config.toml
n_layer = 9
d_model = 576
n_head = 6
n_kv_head = 6
head_dim = 96
d_mlp = 2304
vocab_size = 11684
activation = "squared_relu"
norm = "rmsnorm"
norm_place = "pre"
norm_eps = 1e-07
positions = "rope"
rope_base = 26200.0
rope_fraction = 1.0
qk_norm = true
attn_scale = 0.157
bias = "none"
tie_embeddings = false
parallel_block = false
extras = ["local attention windows", "capped logits"]
init = "normal"
init_std_qkv = 0.0188
init_std_o = 0.0
init_std_up = 0.0188
init_std_down = 0.0
optimizer = "adamw"
lr = 0.000963
beta1 = 0.9
beta2 = 0.98
weight_decay = 0.17
lr_head = 0.00191
warmup_steps = 538
schedule = "wsd"
decay_fraction = 0.463
decay_shape = "linear"
final_lr_fraction = 0.0
batch_tokens = 65536
seq_len = 2048
doc_mask = true
train_tokens = 575500000
steps = 8782
dataset = "wikipedia_en"
Each number is 500 + 40 x the weight over its row's rms, rounded and kept within 0 to 999. Layers, rows and columns count from 0. Numbers have three digits each. The size before them is the row's rms in percent of the matrix's.

# layer 5 MLP down, 576x2304, rms 0.0466, rows 215-269, columns 1280-1535
099:484503469521485519467483506521458494510455404473446465421455502482521465495503395504586427482504488473500543488479429456480548484487430504525475459475376556474489475526514476508480433488520530535630506441492529525564554524466509534463520457451549570575500525493444593529508504482480413479558473409445484537464512522472551530507419432486473493430495451555489416579480488544510439537456493553511460574501472525445501520449488553582513490525469402541520475487542539573497546514446553501458505465521503473471543468452479508448517470466485486475539431514524463406467475484430524533528519501475524532422587513516571482502509508481500509513435514469526477495511473488523420524520439551411404439473500517408512434485500483417511513451484549441441441565582562432465502495505501
099:514494473539409501478434505565524544462476454539513509523488478565435419451486518528458450474460495558569463471502470519450479513522526523464464492509508464474504522527518503461455492470453511441478495497545465459494480487465557479476530527464479498469493530534529530562518484495517516434506484532500442429514482422483513501493555462470498469514437522502424496544532448494494497531480520509497520495477479497513490524509492461456511565549516488414467476440470475526504500503481502468416565498433471493500430485508492522480468513444419470480506453453499475536482562412516478530526466526468468528455562480499526431437544498515453452472499546507527481510517487479453494513424480521588561506538414541516479562536539503438523497579515496538488522516467465531530508520507502
095:550491492459547465453451472431417499404491434567487477481463546521577479503518522517482446522477445519499577494604546526494481503499529491520551421532548573483504469462557463521556528429487508449464483462468521560471510482507493449480468504474498579508507466563502540475545533473483496521557505489414509439450506504481547519523514483559436523517547507525464460452475511484473491513453463546458550482433511486514445464476499473476566439445472485427491497539544409441473518442535490521415506543526506462488477502480583451444471479521492473426482456482513499439508578490454507406497496517399453510506594519523471512512507498561519520447519490525549539488548498433492456523473474594512424540550493444444492509497466504453539486506534426473465531425494483469483553541506451
097:522532567525519517531460445471576562459471552533506428526504478555494527489475477464477570465568515522473537548436471533499532495469454481470532434506456528486463444513483445448514508481511620483527450454581486491429529444480506519569546506506515496474472486515507490556492527523505508500510499481493499444507525472467520486534482559521572446568505474538477509538480439585533603512543451531512513518487482497478505476499484415515482600473457426496476481560536481467503555479547482499581598524504554483432523478475506561531531511540549513539503419493483478476493556511558446472557439473478512474502554474448506501517529562451429552475500475585594438548413491502497504497489515531487549469421490471530511625463424547557494505458457488464551507490508518445535583511496488
099:462573527542490552553524493520447548524532504476502542489489505473494570549507552378563462430503564558550502546541488562518510510458461440583458445503489483504611512547534504512502454447470464506571487474468448504562600571421545565578484531479489429492482550541522492487496505528510547480601458574544548504480513523497498468570552538438567491492483437502523449522501515542502490469499483495538501463457497540492534580465527533453492553508511435449542480457485540540522481453532485457487561475545473501444568444491532493557470459543468473550494505520517456548488556542492487549428553482451491483513423499481494646474503534474517490553563518500577521511465591471543532500534507487556506501525571579507505522535517531496572561495497544456505468588596459445544530527498491
099:503556528437469509522506545557538434477572464502504490465477539474504508452515511470547535480490470436446460524483436521528483431506484534470527440550451488502472479534485554584440461507513472500457544524496495412497403526458506564524500506477516507431522468482510453426448463436460445461457444545542513549454531498555529512492528516467470510523380588513449463486508515562501423505446473541547467527506490482436498492449457512467534541433448437523530476551517533485494476507420465489521476482488475467550504523517537530544487408400504571509538479562524496501484563525516558526502445491518565500487468488501496537486508391511482504501497490450496553531510484523552467486469510585513492502513537452474570486613480510472448534530470436463510524508516520528531463432497529
098:510552538506467505526538546524513463510607487486482468519394473495446508601532477468552488519510472539430507545534555507521511512475499513514498544447477442490479557448519477497534522483539428524453481571429456393509530488512517491455459507458523535547534513526564520512536528443548462468533492470496523544446393469414487528544538497420510468454474507435451444498506487421483454511518457461468474495464495536468460489503517513555525517509521510452515557482470517503473464486460492458441451456519554569514505470563467483563501465492526515529468465498471499497503539401480517515495487450511499492472554509461502493495551566522460499443454518540607487509589486508455523506472493518551566491483485536489481484523424459417538500446434498550543520550536528476531501484497515
101:527489485462547479493425511451499494499436541471571475495472427437516501479528556439519486506444520517453485516469459524525458486518527479448555496449411441484455562503518384439447465545466549561542490387477524585427506481465520521523491511491536552511574470473531551557540452459454566459534548506512585563491534522505531464564487514435470480453511472417526623571435448542530569515484451517476500462505532453534512532490521536535496451528471495522469447487435466461501463503445460500506516506500563549520497497548520551536495447505523475517512561507456481554557459504458466447496536507478390487548495480498522509487464530437551522549542533434603532519443508545491520551477503431454407487523558544505477429444437502531561520523540497530470506517612520415534486514493569
095:511588563458581489490455500472546510504505518459530500570515538510469489493520517485519554487481526497470523571505550480495528494580434484445574518543538528538502478501507548521535470510580471507517525476546459524471566539567575462491502547437465562506491509493540529488476543473475477553513441411538498417501442473518497511514514476469597475599532464541443486462531508479484462497470480502498419484459523491510490532520515451550431575655466495486494447504549423443424456448509541550581438457538508430528478485492523502502485473493517497472538552516514461532432518549488556462507556461585518537491570461541484514434519477486523510530452529488549518487525568534503439528464421519480561422501556522484611577414511443482479533489427451475513479555480465506522525535509539
100:511395539425503446502534555471439454517483481488406490463470456533514494516542501496496474522410485506504497484503486473495519485497575499479523500462516526446519533525538467417513471509508511497504425556511457478482515487485498522510529542517481456531493477568522459471440489438511470431507543524527483530489512585482522551448501484554525502455453516561493497503507486463440476516516515530514573497550511571444472497496522515541435481567518452456553505483573577511492481515514563425519529481506474460534548505494539539543500472483513551472596433443495535467519531523565457522463575445537511495484515495481489459433513575500554607437502493477537537482555472519536509448490536447396499491452461526522490458541477534475527550494500474460520561558516466520465513556493509
102:480432417520481489562500492476492446455499555511510471544461604480503519598560514400549525603415507496455543496543420466513516493495526546459479481514467489507468539548523440548543457462493477555584513535517489523511559521500445581442505513476496413500496439534525528531455562566458528527564579469518515539485482529451412506548522576478451561524481526509460504479584579516495525463482520484461494482447544541514476513469515583539468463494484478518454497516544509518473519545546535538547546467420518536493461509499527497505536466498464493548434466495420513439433513559463499494456520476473467541505551449557497453576496555516487541436535485545470539527518509510488543476472489505520480465614497522577536477538484500497561601473537459469484478495538560554511508496497447
100:539487525514499468473474504550465485484510525470523461440509511446478507463417468528509475444507501513591483483410462504500456472493554432500539503551509485475487524522498525454469532520444580532485527527493552467464512541509564502536497577607545500456536448545515511478482492497467543495542495546554489484461504487517516524467521502533491478480487520519591472477519547514449501432468548553536574479485558528495490421546482482506549545465521487450531519482576471484472456429549531482506510514521516393460523520511462469528482521567428464497600546502534469497468517488557503536551497466505499409489478488414436539519493511470433520449537528482462591557584565503481454484559523520539476460412531490559514509463465541501534544425441508595496551483511369481491527473497462
097:496467454495462425524503438541463512507467477453383497507493503578541492488485466459513438483520442513488508422487467515543529438491539499499464449569497512526476494471512533458452498485457461450441485464394498459512413560487432504454465465496481482544458581486497472481466535487467502496457478532496525506450432473419493454536536507527500508537447501486545514511584482480521491502452547522549444463492501593431529562457496466467474484505521492490513512530473528500543461469486412508424445490518479409510543594503460553479444567505528552482459509497470538527471436494573506496481513523495501487448498515375476507443510468470489423506504517431455547480491511542490474570523459499504509524452546460516457489477519440411431539464476480439508470417524493483477529550492529
103:487414468484489545513479508617542489532453499471484497505482485430462459514490508449450481503444488452481500484463453432429482528517486522485486544505488479512482505419566469529549468531506583482506527533476541480475463514503480509513532428498534551488516532543540504536537532491518565473543514515505563509445540539499536574545517527453524541483441433509421552531505500572476450486508476614451452492451550578474566496451525467502540529532478516552474471502548450463479467445556504477538493489510455506504545456547495514485439457463497446451514471508455394448493433492486500504447512525546559465528454552526479538500544468490454522472502464437470453543540436542473460472585567475589495522505507518489544498425406557452561522483572517450419575474445459520547566433497504
100:519478532503467459499584435526475442470502428454480409530462612517521460531521498536491387522445493439453519516492471557542507550441470503550576511518464429444467573530503567524503499528513522418554441521351520491474531509545558474514457516426526457472495524503493498621466507531480409510528513511489454529470498567500536422564490381496453565458486525483469439529491523606476476527547537454455472526447443492515520485514554522464538439518491592545476477441487532476539463499516493535529572463552494535534468477502515419500503476520433458480505431447472491508482421430519530540583500543445525522462492463500482494529519523572470455586528531455474530507544466573541437505457461507503551524539532527492535584498498476459468485374536479525452479509542503514474414550496494
097:545536503526396484438485545460538487485512500432459426469474475552467513494472508560432506513549494482514469525473500505510418508505517497511415466471491556483548515494485543501523524519467580516505488547439503507497497529445492442480458486460577591436512528459489535412454491490489500460496525499497513474468512504532556519459548444507473525518403481519476547516541463505533557517515530541469543476466467487440545520482498500536511486546536568532529572452524497526466484455452476515455539494446535526511498532432505487490495518459453517490488556534517533557534372432510477456508488481462527515521535500505405475510519503549512542604528472578508502530545477536585515449447442494487581632579563457557586464520578457446465436557621516501439486485440548531578482542504459
094:570548530564574489532519491524497604539530503486486530554517518470490502454484463489437396497416513451484540556519544489452438502516489494467546447392442511494487484475497476495464551492495569546520438517462558476543501454529499475479501491429501506495540527462498469540441506578524574419539453547482486467481410375515499493496608437519473477485547439495523491526491529429529614548503529494514561489437409450532539548519494509462513471494459503498472463536501470421523447441508516474555503494456534488507466542521524495496442487542499465478472446505502498558504552550500442501555523483477484462457483466502537482398500539480488486492588556532540504488554546528544455424431552462495389510498542541466512475585543555553455494471589546495591473501455423497521549508496476
101:551492479486579520521553500533508457453564513527489479515544503527469481520544500496511522450539496451528577489520490465420470468460460472471486500434396480467471504472470506488465402536513504482539468534515480552549501477563565493510448481521444499412479463495453481489507509483518471512532524467467452449530475454465471427497472394453499479434529466506495487492483529466505464373455585426532565500461476518510485554493445413452449427547519408499514524454512469475488529461510481490460540540513530411489519496522502453479456461438469477522514491520496491538456490477507580512491430488490507487512516504579420494566528447504519448497458441439491500453460534508503521491414527523556515453442547483500472419492492479471500495497479406502537449419529484566499467511509429
098:542523458521509487502521479490517539514526463459483547507510467513529506524430490511456468476482527497505434517435490543519516523440536518506503509511474469512521518465508534444501397502538445508478424510525525490472495498546584614433521476593515566500487442540514493502506513508484478547551437503464431418477561543443568466427477506491409488422471484577521481469533567558457498509555525479524559481534453575551470459486537546493448494510507550430487459479418521566527484457507485512474536526520562452433492469512465501486470496581455532453465485571529515518504427544483437483611499559495458497549593504494465461452566496441421491516475530495516565483502454532547551492490536469518569425511519474552547538495483491466463555493438510501504498457550505449535516537494463
099:531454526521507486423479525468506565497456503531473471569545485489549487448468512531505469474502453591492520517550509526470499547531501517558491443504512566451574484540491473439486440492535453520498499468527503520500555492534499578542524507516465458431487547488541446468534459499502480442545507440422510468494504530495503436547561482491454485515510487485511528481478554544468457459548503547529496497444464528495567520488505485531538437489579546544530502552543469506475475490386474575502505485485479511465460449541495441474479441524494454476480481505494514506551504520600488475511564552490471514538458525567511490633470522495547514550518517499454527519467533542483537443475496533438402611524519454515551428545517504450478502487424487528388505511510435566484519532503496
101:467476536518483508496452527506482543474422502512500462528583461462529566567467476495451559498575470453477578493516496521497441526463497451481483440535518470480476437534574550500474542467443470454539482531537510456517544570565502452413552501513515495493516475529483552504511538509534384458548498537577488528524524482489497475516536552511510485525431508528401442474524513476504485512537498470494560521453480569553487473573507498524458477466454474530477396593465506457446457451514517523467444453522571475543516489509516480456429517534553489552465515548516452487545501513557532469496536476538492531470550481540475510499542485520535430389487484501406460547481519435431544489481426549488501542466560531500468517514547466495521461476522554497516461494496452433504531512497482
099:464471481493537586524522517535519484491495476493448572484525473518475540454566553514523455540540507561518432484616579515526494483386551508472484475443524461501462474474512522544456514538482486576457552510470499478492550475491491487500480511488458502479514468515539532517508465571493423492490422534548497534452578544512508524561536408477467428431431497526514494533569558440483487481555482516523482521554474519509511577521505535449488472540546467518456499550556505483566506457507574466465491548539573547431437526533502493416504429505517452551450479526554454555528482469510479458491501488493531507495527553415482453524448464490474529537465445511457440526437466485481455518484541539511510480496560423459563447479543471484474447428509540499462402498413414522453461521499454
090:447487496451501523413471597487442552478499517443527483517529539468527548422568533460502532441509542512486465530475527484469495496585515465551492482512487506485536499473503457520443464430520491427515479469500469485530503543569502509526475438503470433506540529468528478449507511461520523518551488452433595516520548492451516496510494485451530483434509438412488544505503510507446513458495484487537528467521568400467551543512489428447563472531529582481470465536550467489465509515532415519490526457507474523522424511580536512490522496543529495429525505570482562441465486493563502525500522533505451489581490533536533536473523455547510447497515443446520520465484593505503469510469455444478466498513467468525468554534527504479541455497565482458450471472521480497489479468510495
098:516553497450561508519498464477483477441471465527498444484515554483425552493483564500527422503489468557422610539500471493464467494487475526513425566508469510531455501489539484495473535516456436499539512499466473487490449466449457536496473507490518475615488448477530541523486593511453498470456565455525488507533499425496451520501524510462521465468474549424558509526514517376508496488538486531490568510487506499525498475486466476471477500512499519535492514538438528473438555549455520505518467454533467509518459497526501494476477515485452528531523529544511503573479540507468497458420523517486483553417521509518471485501491533538532485467516515458474491477470540510496525539510475517419564560505399509489476510528559464485516457522497531548514507563475456526502498454501482
100:489433546485419517511513509569506524505523454612522535555541489490498401474517520532527559404503511492522519461554467465457570527478455541510494502461556570480516509502486522443479458441454444470458478563542551510542515477587487497423550575528465527460439558506447487510509486605574466544453529510509485522454567560487484465532557490464444545472498478525550477535537542560572504466522579516545537488485413510469490445471526480456508433531494452461483539496520468499501553530482592538516447477505523493485517561498439486450494417485429518453495472504460504476560472527511423524508501501488467507568481512540567524402434471448456480515444496491537540472489429502515518467532457500497453546489448523470510466608504538461448490483436609500524480551473369500532483519499465
096:523458418507553572534569504473564471543573525489465537508467439452483522463535561625548484544539533500539531448451514538569516512521513520543485477436584548515439490485507523516620554476560466490392497513489578455499512470445548526461485497571467527551518524516477508621522455450473541457553460562555455465514564497559490533533579524482549529511423492487556481446478498555540527453513527474495465514535479405483488499459509456436495515546526454463477509486449531549465434464552467481496470545523534512492593529475513483464455500520525541458544554517509491427569446439514449500506521522579464502514493544451495515502478480517455513520476459443486460526448479539509499509484500508488549508527513472461523524491497479434542522517602583514504514496387442452469543477502509
149:535524479525508460508493527514506554525511496511489508541445505556536520470528487514484511504502494492547512426492504512523516443486499523545487497473570493475514456468542461474519504505422527510537475572512495519454495492499498467520467515476512477548517488477473528489523488469498523540535476536494508532478475526520507609500520497642556490473450500516514502503554537488462444501490516516524506538501516540502459473527530432524479571470442536465510483492540488530506491516509577536505477438455558486521464551509477512501579500529555551543495566512486544609528546474557504516563538495563553535520471374422502519512451548499489518497474477479515498506512532421481423464541489461540533491550466498493468482500556549551540465485505620471535523469440503488544528532500517
100:546483471479528501553435556439371548522427513500530459440469582521516468481476486517505501437465446476474425551484516478574427489507448562544524499450476465514470428522530527498473516522481479402560504498568521511541538511537501536475541496527528463478468512560554522501508561522483492531441554413467489516456487533565509592563534420508516438566521458475608440479473471519537597470499487520550517423535436484530565456520501557502478517498525487558425435517545464510538455522425478418527457449508467525527456394552594591492575531496467510446512462478492406492480489460454534484535532471523486478484440494518551533421545459506469518541503509625466578518460533503528443509486485469523499597439485477496538510470465489473515483494447449517493435545462522492506560499507542
101:524581501467542530481519504467488512433512536546534529525508518462457472521524483517466498527506528530489552522546519532574475488476525503471451499446503417517545491442482487482478453386524487452511474516469507458524463480505537487527559487480490545583507530526499430560524487510467553482445434522411573563553504464456505442483460536533492444475457473521366483494463553527545520498522493429459526472516506539512524514447513426540532494444518530447478496573479499539470526466513426517438493473530459474464488573461531499553511429469480463522475472619486525470582463521451456520546517536442488477444579543531497468507480451531358552506533493470551541491493480492517496548521485474550517561480509483559442475474514479536534521462465493517505578427512499492529459515499511
099:462479514496479536541521564487498470509498501533531569504520507527507540507537489480521473526504517482497526487461457505483611495475485514562489474493436442506554415532490478476507526549593436432590467479465495475528594512495443578502455533543483504551402489493527490456549495544458495560483546449497527488441532453515481474436499521449536502447544496497495485530520546427408533469467464518444470535543531516581529488550506513463483457458566479477522517567541567556554513478506547463536495497476547543533434503463570464421505481553530461527504479528478480464478466473471523482486401421519536506492557486465520481475476438469484592451510454541484458472456509526482523506458524533421436472515509520438479459466468578498497546552446535515501425523535508498550532549497425
098:435547496564507462508484469463489478542469478568462455525545493477506546503528489512509461518478537525481533451573439518501566539507566514516393513534506485479585472565466455467510510529463493567501498527525570496542414544456493470571452515537503520476490480511457457403527452485467442527555471452476478476514524459539450477456498412529510493524447480547504415510480525411495464555535463547573509546436526588485533488528497534584473515537461479561475470525500584578535564564472501578533456525497551501470453420505518452518464507500536475565520478539516508513503481502532542493372529543479498521448555509485484409466428517520475533504505497473487501496477475504452469557560493435459516504494511605498406469443524513519517516545529511536459501494503547473456430447504448
099:516503542451489493497496497392565481505415551450504548537548519498547445503463493490557473471599552482523501563456539521486522485570477506476469484449457485425491539504532508548436479523556513508579519502444512555500383520437457526405487494491558449451490569442616496525493563543553461491517509485426474467478472503532534458475481444462487523500536456513498493590486558495554510502487587535498514498526490525502512521524497540565530453561482486410489507534482458493459547421451474453470548502542509500517479521527528507488414450481487451542530528542500492493486401516579540480487520517477537460458538498446536495469486517501497519499547536503473514514456518515524468569508509483552532512549476444503502514524494511554426488500476518503503490494517521512528441544499515
102:501488541507501487515554458463493474475553504573605544478467492485545490538509492508530456489496512543437505470497469463517485520411499448471498476504434512464510498555501525478536500489503479575543514492577505514524514539495563534473535481461473491532447478520529508505477503554470463454509443502538486460531577486544502448470473453458535512492572451552426501551442530550546510503468476497554475518528434476495511440514492506476534566541479471484505498506439476473536452494520530543546532553591474561537523505504530453533477494498478495529486492540476588519493489564460561447481540480534497522530459535510464537546473502513517598509499509482512560467522461506472503553454452497448503374494492525506477503470516526494498434533503528557505514532487421514490486550499539
096:500505523557482485567540517503517482414447489510445427438470563498534474571489464526461497441556490466578491522511505464485464454546554533522527565414428498506510540461491509481499477574482491486445590491529553547528543576553495496524579481438456542523528451452479519518463518461493549486509422463455481489482494535468454450545511491518462435446504498421451485525516471523517544444512485507532501459559473526545573515546528518527528537505513466559473475531451511495516556559471490467498486456514565575432558482495487493545483490514520538486454519501452536517509494432527434521545451472461488507555484504483462403502477521472567527520471494468533481479497538425539524456539527470472522451498581515484468505501459501517522511491489550486513518548526473403476549478504460
101:478449531479633505496509508541510443485445505466532536521541574490494521480560452460511495498481472540522448479486431464471532531537495428532484501442509434555511497536547548496513507428510550620519486570570505493511534493480527577468477529506406457465509499514461490519480480521461441492542489440504560533478519520490470490550569468521505424572425475553528482494384455420481493563529498489519542522468471439490545499427475496500435493571493521574465516504423540485460522553462505471528527500587479541488489419471498529483539549514570468524447476493526463500516558478516477551592400495549448511525487526425482539504463520517470554538464458452527413521444498488436478519542486502508520499475530544434484515495424526509479482404524537586506509470498496511505443532489505
097:477530468548505479446492470524570529515478483458516460533474436456510500451480568546453467529439494442498547472511598512477507465450458488546521517511484505561511523532539498559538558466528502572487478465482437467535457485481523457517576507525484495499560536462485552461517523465488510553473498466474424559481489492466580529464474509492456523546486564444476543542445477440478465494462488528448505551480469474459491517483554513477587471584513511475466510534504454571529495502451551530462550512523486475516430515431498451484451555407480521532495549485499499514529543510448476478488510513571500418422571515522616507481554469535518425452561438427436575464479540465471542494595527491524466515538539446457519513533537435537483547569501493463486453503547447385441482471497507
094:557523541531571445465521515519493533513511521552485471445517473500584448483525493530481468444521540496585520454502454548444490523496543516484518538497493465545496539521515471519528485485508539514496464448469517570511440499520438481497528456482462520432394474424525483503512548565492554528437478497525495427517521569545506484486500452479511466466623582464465573538495461561450507487596432453468432487559479538486499521552490519528484504567506532471472440444564573522475507536574529508557536508524493500516542588463471505489460453528511499529538542513478486441535434473521477506399493518501475463585497515481475414556478548526584458515488509418439550489515507467489483549539475425427541497452546488476521523488462502491480543536536481561504530426486521472508518514493455
101:518559490559502521442510476517480520473498464502500525479484473560518444503505486588472480505466563495512495506469527460523577495496468468457519485504552541471553508521519524479441518580521494477521482526480407472472529458486510455518493480407581501454565490517538453556512543439514440417488500437518519535454400479528476483552513569576595546522484585429484478498423460471527552562392565499488509539535496458525452519457478467462547543478485470597480434431471515519481541503555495553505507528490485464445500521394493515449466567520481539539531457502539604502484424498576528505447464433480575463499485467507548569527515478474519468572512541463451555533535508469604485513445526494482426475476536448539570457521544466488483411500473464499537495541512503480479540525505520
104:492502603480439514487497501500495425482415473448521555499520545463536483526557510458482480461524547461435493445513470539382512417511504511489436478478487467510499457450445486505384466401517458508547384611488503499473488422511575521511452428497529546500462526482478489504482475495392521521460462481495557578461496507464489488564506444483529505405522468506499508496545428509511504501494490462439462515427463502492495480471458491491484487492531388515512416541491452472497510484535492501435481394488510501454472459401513469483524460503489512418504572534520464477469579488515485528511478541468613516508539413464516446523521491475520424474537466513499539465572470460506515506411526414582527523549495478501503450517483486496492531473549481491533481511534452528528584504496593
099:481461493524465431473441537457494467524447511492584531546500537512510548551521544534507495501509500519498490511481440458445510537493534490496523516558537529483488488547496455409480458484608530504468495528513485568585480510456413505519499518495479519547494484583447516507516481503478520482475461564471451515516440437494446496508488528603501532438496526534452487538515579568520561569561595466487491512529512436517518457514454475557568498499487481491511568595464482597528509529482468539506475491569489489489535481520447465484478518562544508485539577493542501519524477502559489556541605473484469503441499493488530450525436538536527511509518514569530536481523414509553421470506554503492567471479464526463504475508528498505526472450494497510497575570482476532490478503495509
103:483525533498429483505515494456476512501532441536459495466525455606523532434455497468505546515520535483444482561481471562594509557510524461561552488484552531477550486518519466476576565526512468524486546529485466458461473523506465419456592482478497529490458434556468505569555536593505601475505496476475487456495462578499546451494521497500563551456480449496548451468450411504485417553507556516545481496566492547512512552491469536527546439444492467447494538456498536428527615537504546510472392562474572528482479555496512489453485447518480521447558530541499533496508498414489533451536501534451519527459495522484493465490490541508573497525435469521459507534481495543479501443541525408506497553515553495549449492454503503499505570511495505477526461538469509436500521492494501
100:462498509534522520499530469521466497482488531546442488408475449485501490473526493489519540491382559470491533447520499572494470548552592506520443485508497443417482518475521500567458470458477484500513430544517464466529476518455446562453423489542513488481508518504438460497505439510432540465467515490507391512512499531521526520584505465497574428566503485510548488529499519542501487523462537475471445505506487562450516523486536604442502528515541520530569472434559508503467474522394474456481530470415517531490498498533532491592470556455552500494427567483519478535469516446475499437563471507469523446500503453472493563453454424576536505516511478489556485496447527516515417550495541523495457489468523525511548446516497472499481559581438511529530475486606515499502418520499526
099:522440563496515481466505453509427490457541556443530548434486512546469436474485516462465525559481503478445505539519482527453514484468521549499487562513463507439526517490450502468436530514493474508567464460553574508529513521512536526446464421445477455587562473481465445464509489507538489463507441546561518531511491500538519524532440514493487488501504452483524516497534496456470489498589490550499462481486530428414556496460485466442495480557411528523479538544496499503520473537544486461517488472441553450496410432470517472505480504521523509520531572591501442537450463562512497481537473472461516519513506513499540528513534517540504488496529476482490526520497564515552481493427460511475559474494536468467527436537521508509517552501454575573465479513551507485525545502496524
100:482540523515487444529461529475545552447499515480446489515505465470452474570449478544403461531504524499477543509437453522464511490477449534551515526398486442496518460499528489546490506463446494559450517480497539538577492553469484517419491478447520469465489486538519502487456464481512446458506461469481468529472461491549492504511494489594418464433505397459439532478518497540541518445493533477488444515467443493436505557500491558473490501450493453557461464495470480491500533556495459478554486518490507527510498496468451532554469467516523464529552575556485443540475510547474470516395445445555514503519519493423517429451551520507498538473506491422525492495613568453533451444510463399549506444457510493541549523366424465540530521493477494528485540488538511512511553530503509
095:492450473513504498472529476500484548479528459533527463465475540408493418524446530532568515449442490516451509473520509392542497516485496485528439458526543443552443488487556478491458428524479453445496501509560471514555538520537474391471577530510516539546443501498576527528478449489531552456498506491475456522515531463532456482533428546509504544464501495572485511524442529639488491457503538450511486521525545485558495538535487476478459524426434498575565491541568473549484499518479437514476455564445502504470485462457515485492487423479489540542515468434556479453473502432528489486510439457489460439510472495551507454488511453516447498484528473423494528466545477484518467542480484506531498463556480517578474562526546467480482545506525519420492471520460505500493499547492471
100:494521459453471512473568486491543556530483536479488553482491452494481529591498505451562531509534491576531490542549531469525473488508498437389457507487541476493556498429476446576532517455489494537543511483520422583489525426482515434439556523559440519484549486499525563464489475513463506467508505515548463517535518502447516485488506473554508468520527450511494477495474512517514442492573465486519547453518443570507467496528489496456480530523530539544498454437565488428510496528548561495506532519537495468472477514493534501560522512483542478485439506455574498476470461484434485482492485487512520490516438511466542514474462542516422471494533524495521551519438494540445479509503492441472395484524510488513470523455486497524481504508519470520529494428515463527495520493491508
090:521415498455509472479527500489522486514492472499528483578493583467483513493461531505559560458476547500440494500579543543426522498481500460515432435486499518546418494524495445461504489516503545509488506457525511393519502449492486509466507531538542500545491461487520500519466474501535478533522513401483620513514517501494503489528555546510526458510538495551505473511506438513483525534628526455480494460530486497519513496500469499486498506390514519546424533535529518498464514523444423523503526453526530509474544527486535494486386534474511485429500516544469479441402580609455453530498504543489425485585487538529480486500523535455526540518556556496561562477535555529505580484502429529544536530522509516473526503564478535435494479550577465577581525509498512542509528460508539
099:492559475464439443490456450512467544444461508592610481436492419499430600419505499573452480513504548467490518469555481499531486499461442506537557446579548558472517434494450483514489491508548605553544455507506526540392493443501492573531526579460535525522531583476515496484594432532517484570550483507519500516506403525534528503483474547476491528493495464589481471425465508556550517463458419542496538498485500437505550514544464501452493482522543517490551519582514499501497491468577447443558547525504429515458574485503620473554475541497480491472446491485458551483509485502485543494457499652484512554466526513552533368550539474503562416500464521485533517486535478482491477488483494478560492433557532482472419634543576549483497526552484546489551548524563543577536508458499471
098:497481455491567414460457502546464472467556443494587387427495460463520501451473516477504529517492490476464489565515533602455454502519542497519471512523467497509452499522482450459491482549438539502451456509492572482571517497501544446512468499435448442541512501554494512463483506513553487472495568520444478511509536491500474522556437525498458433466507498500482472506499506456454542544509480463524465507462489457545517564573558450538470466586413528561413516520385424472531573483466498544461493561452510527517412508590526540517557441547515534506395502511501532498535489497579508446489551485527452498474486510503513495541526443507451497430585463501535494523539434485500466430512486533526431508559512471461450499471453498476576529467504503528469518447542464464531528499507573
099:496457468468549512474508518484462540529524485493566522484471486533443513413550488533410506416423548512481524551476404575537526430444567517506478478532502407488536470567515441460464541549451482513415555487491435502431496488458480459575452454466463474473487537430416422552487407545504463542483536516520498472491440513430551419487516532477521506439426547518444433497489568424440494499483476471478385463504576546479469509543506509501523460511513508520564435440495502546552522518547480510606474456526516421555423516502513470521538488466512513508412474494550514468424527454510520507540436502516504497517476495537517491540477462451455485452423446483555572543514502502481509572515467514457528548495479579490502556542513479535486544506532508533480467519472462458463527462493463
100:435493466508473519497469455491483558469485555533543500494500520545466516480520524511494501467409526556492488543599516502547549485517513468495550523489530434426579556542524512542509479486490492496415522475549461506424518553526498495522460512469482526501519499515538474609506552519506526538502505535497497390522441592480484471552473444435454474491471573522579468516560527479523516531553468533442565466508540480515472492504521561519474516543445551536592487467546479491503473503506588487499457460470540519474476516514462489501511471467554537435465538480477522452503499557527540450522497575509563496560445478491517475477519478560512457469571591555428576465491583500520529443553597473520512558497554565474532493597515461546525491448488523536534454541501471475509567499500543
102:465471504517519501496494510475506508490479514543446460527511522481573502501521436509504513542552510386554546483527548574506425483544569472501397482503512492502530553434492544489483553513492462522480560500507510493531452447531560473569427469453443531514452525470583529458523539470495492506513490485478464501454501526469496515432509471500452551510525462494518495462454384533441448487512534527535448520460486513530556511460488477529468507551465468546545538502556502450550430485484563431479462497556453526501606460473511622499477486398510457502483545567503502429478504436513449502462525517442514453520571485468435498518432509594463477484487492500479468510518479511479441509500525455552482488546519462542484434476494506501559473441563536490458540446510516473529538590496551
104:544485474555521538513520443459509543489470491532472458475472577495524481555523494525483500484449468486536433513550565501552430491542567547542513555487481512476468504553487456447458465484469490450507506396521451539466492505477544543425469497546458566446433439475545488467477514453540397534449529405497512532404421560474486579532454528424554525494481467425507438488504459523547475483559491516507489512469544624505503520519488540534439513499526516474579466490499379462490423497529511563445486524540494539477460454552542453520541567545468546468563486470468404505569447461503575542474586498571554507465424481507502452520503550556475506544483493536511519445533530540454494543415464542495501404507468478451419511464473498479511563505515456496527451498540471519520496489500547
103:503523467427581427499484527477482546486451444491539408479487528491524521478483479508522509507548456505494517525556533530494528529483473516421533534510442446482483564488515488483557447463518530487460494517435549450513476518506492593498460552511485580536497489543574480519495555552479485515601562468569502456487517492477587461484494438501471540502520534556517448505462515526526510500513496436499480502451447475460517433476475534465494529572476457606562479417450567524439499481544509532545426570523494453446449487516485615521499542467475537480547556488544496514516540518424493445528460515506491552545523481505419509489427512538442491519468465540532474542460436481460523451455489554579439474448496522567506493487459528415494482542405529473479515468507507509528469510500444
090:498503585556507502546493476493478513489521548538432488478494478501525454548463453541521537542500475524480542470422522518495494456463462410479550485447515489476470510542505490538557481482510528488513485499431525435479444535541532469492556482478516502525527410541459521488492539515536468454538454533534560460503462522487521470408487424618508489526550423422462511486457514489488561517530527582547456412425436532530489465505503451475511489457497511476471535455426430565527542537457582498493443484503553500507514457491481533526481544561555548570502451502489505498582445473440531484478484472473496514600488502473491485500482496524424503522539527486482458472561524458497465512516508523461444508590559469550519481443496477466541559501525533550553518561488532525458535467511520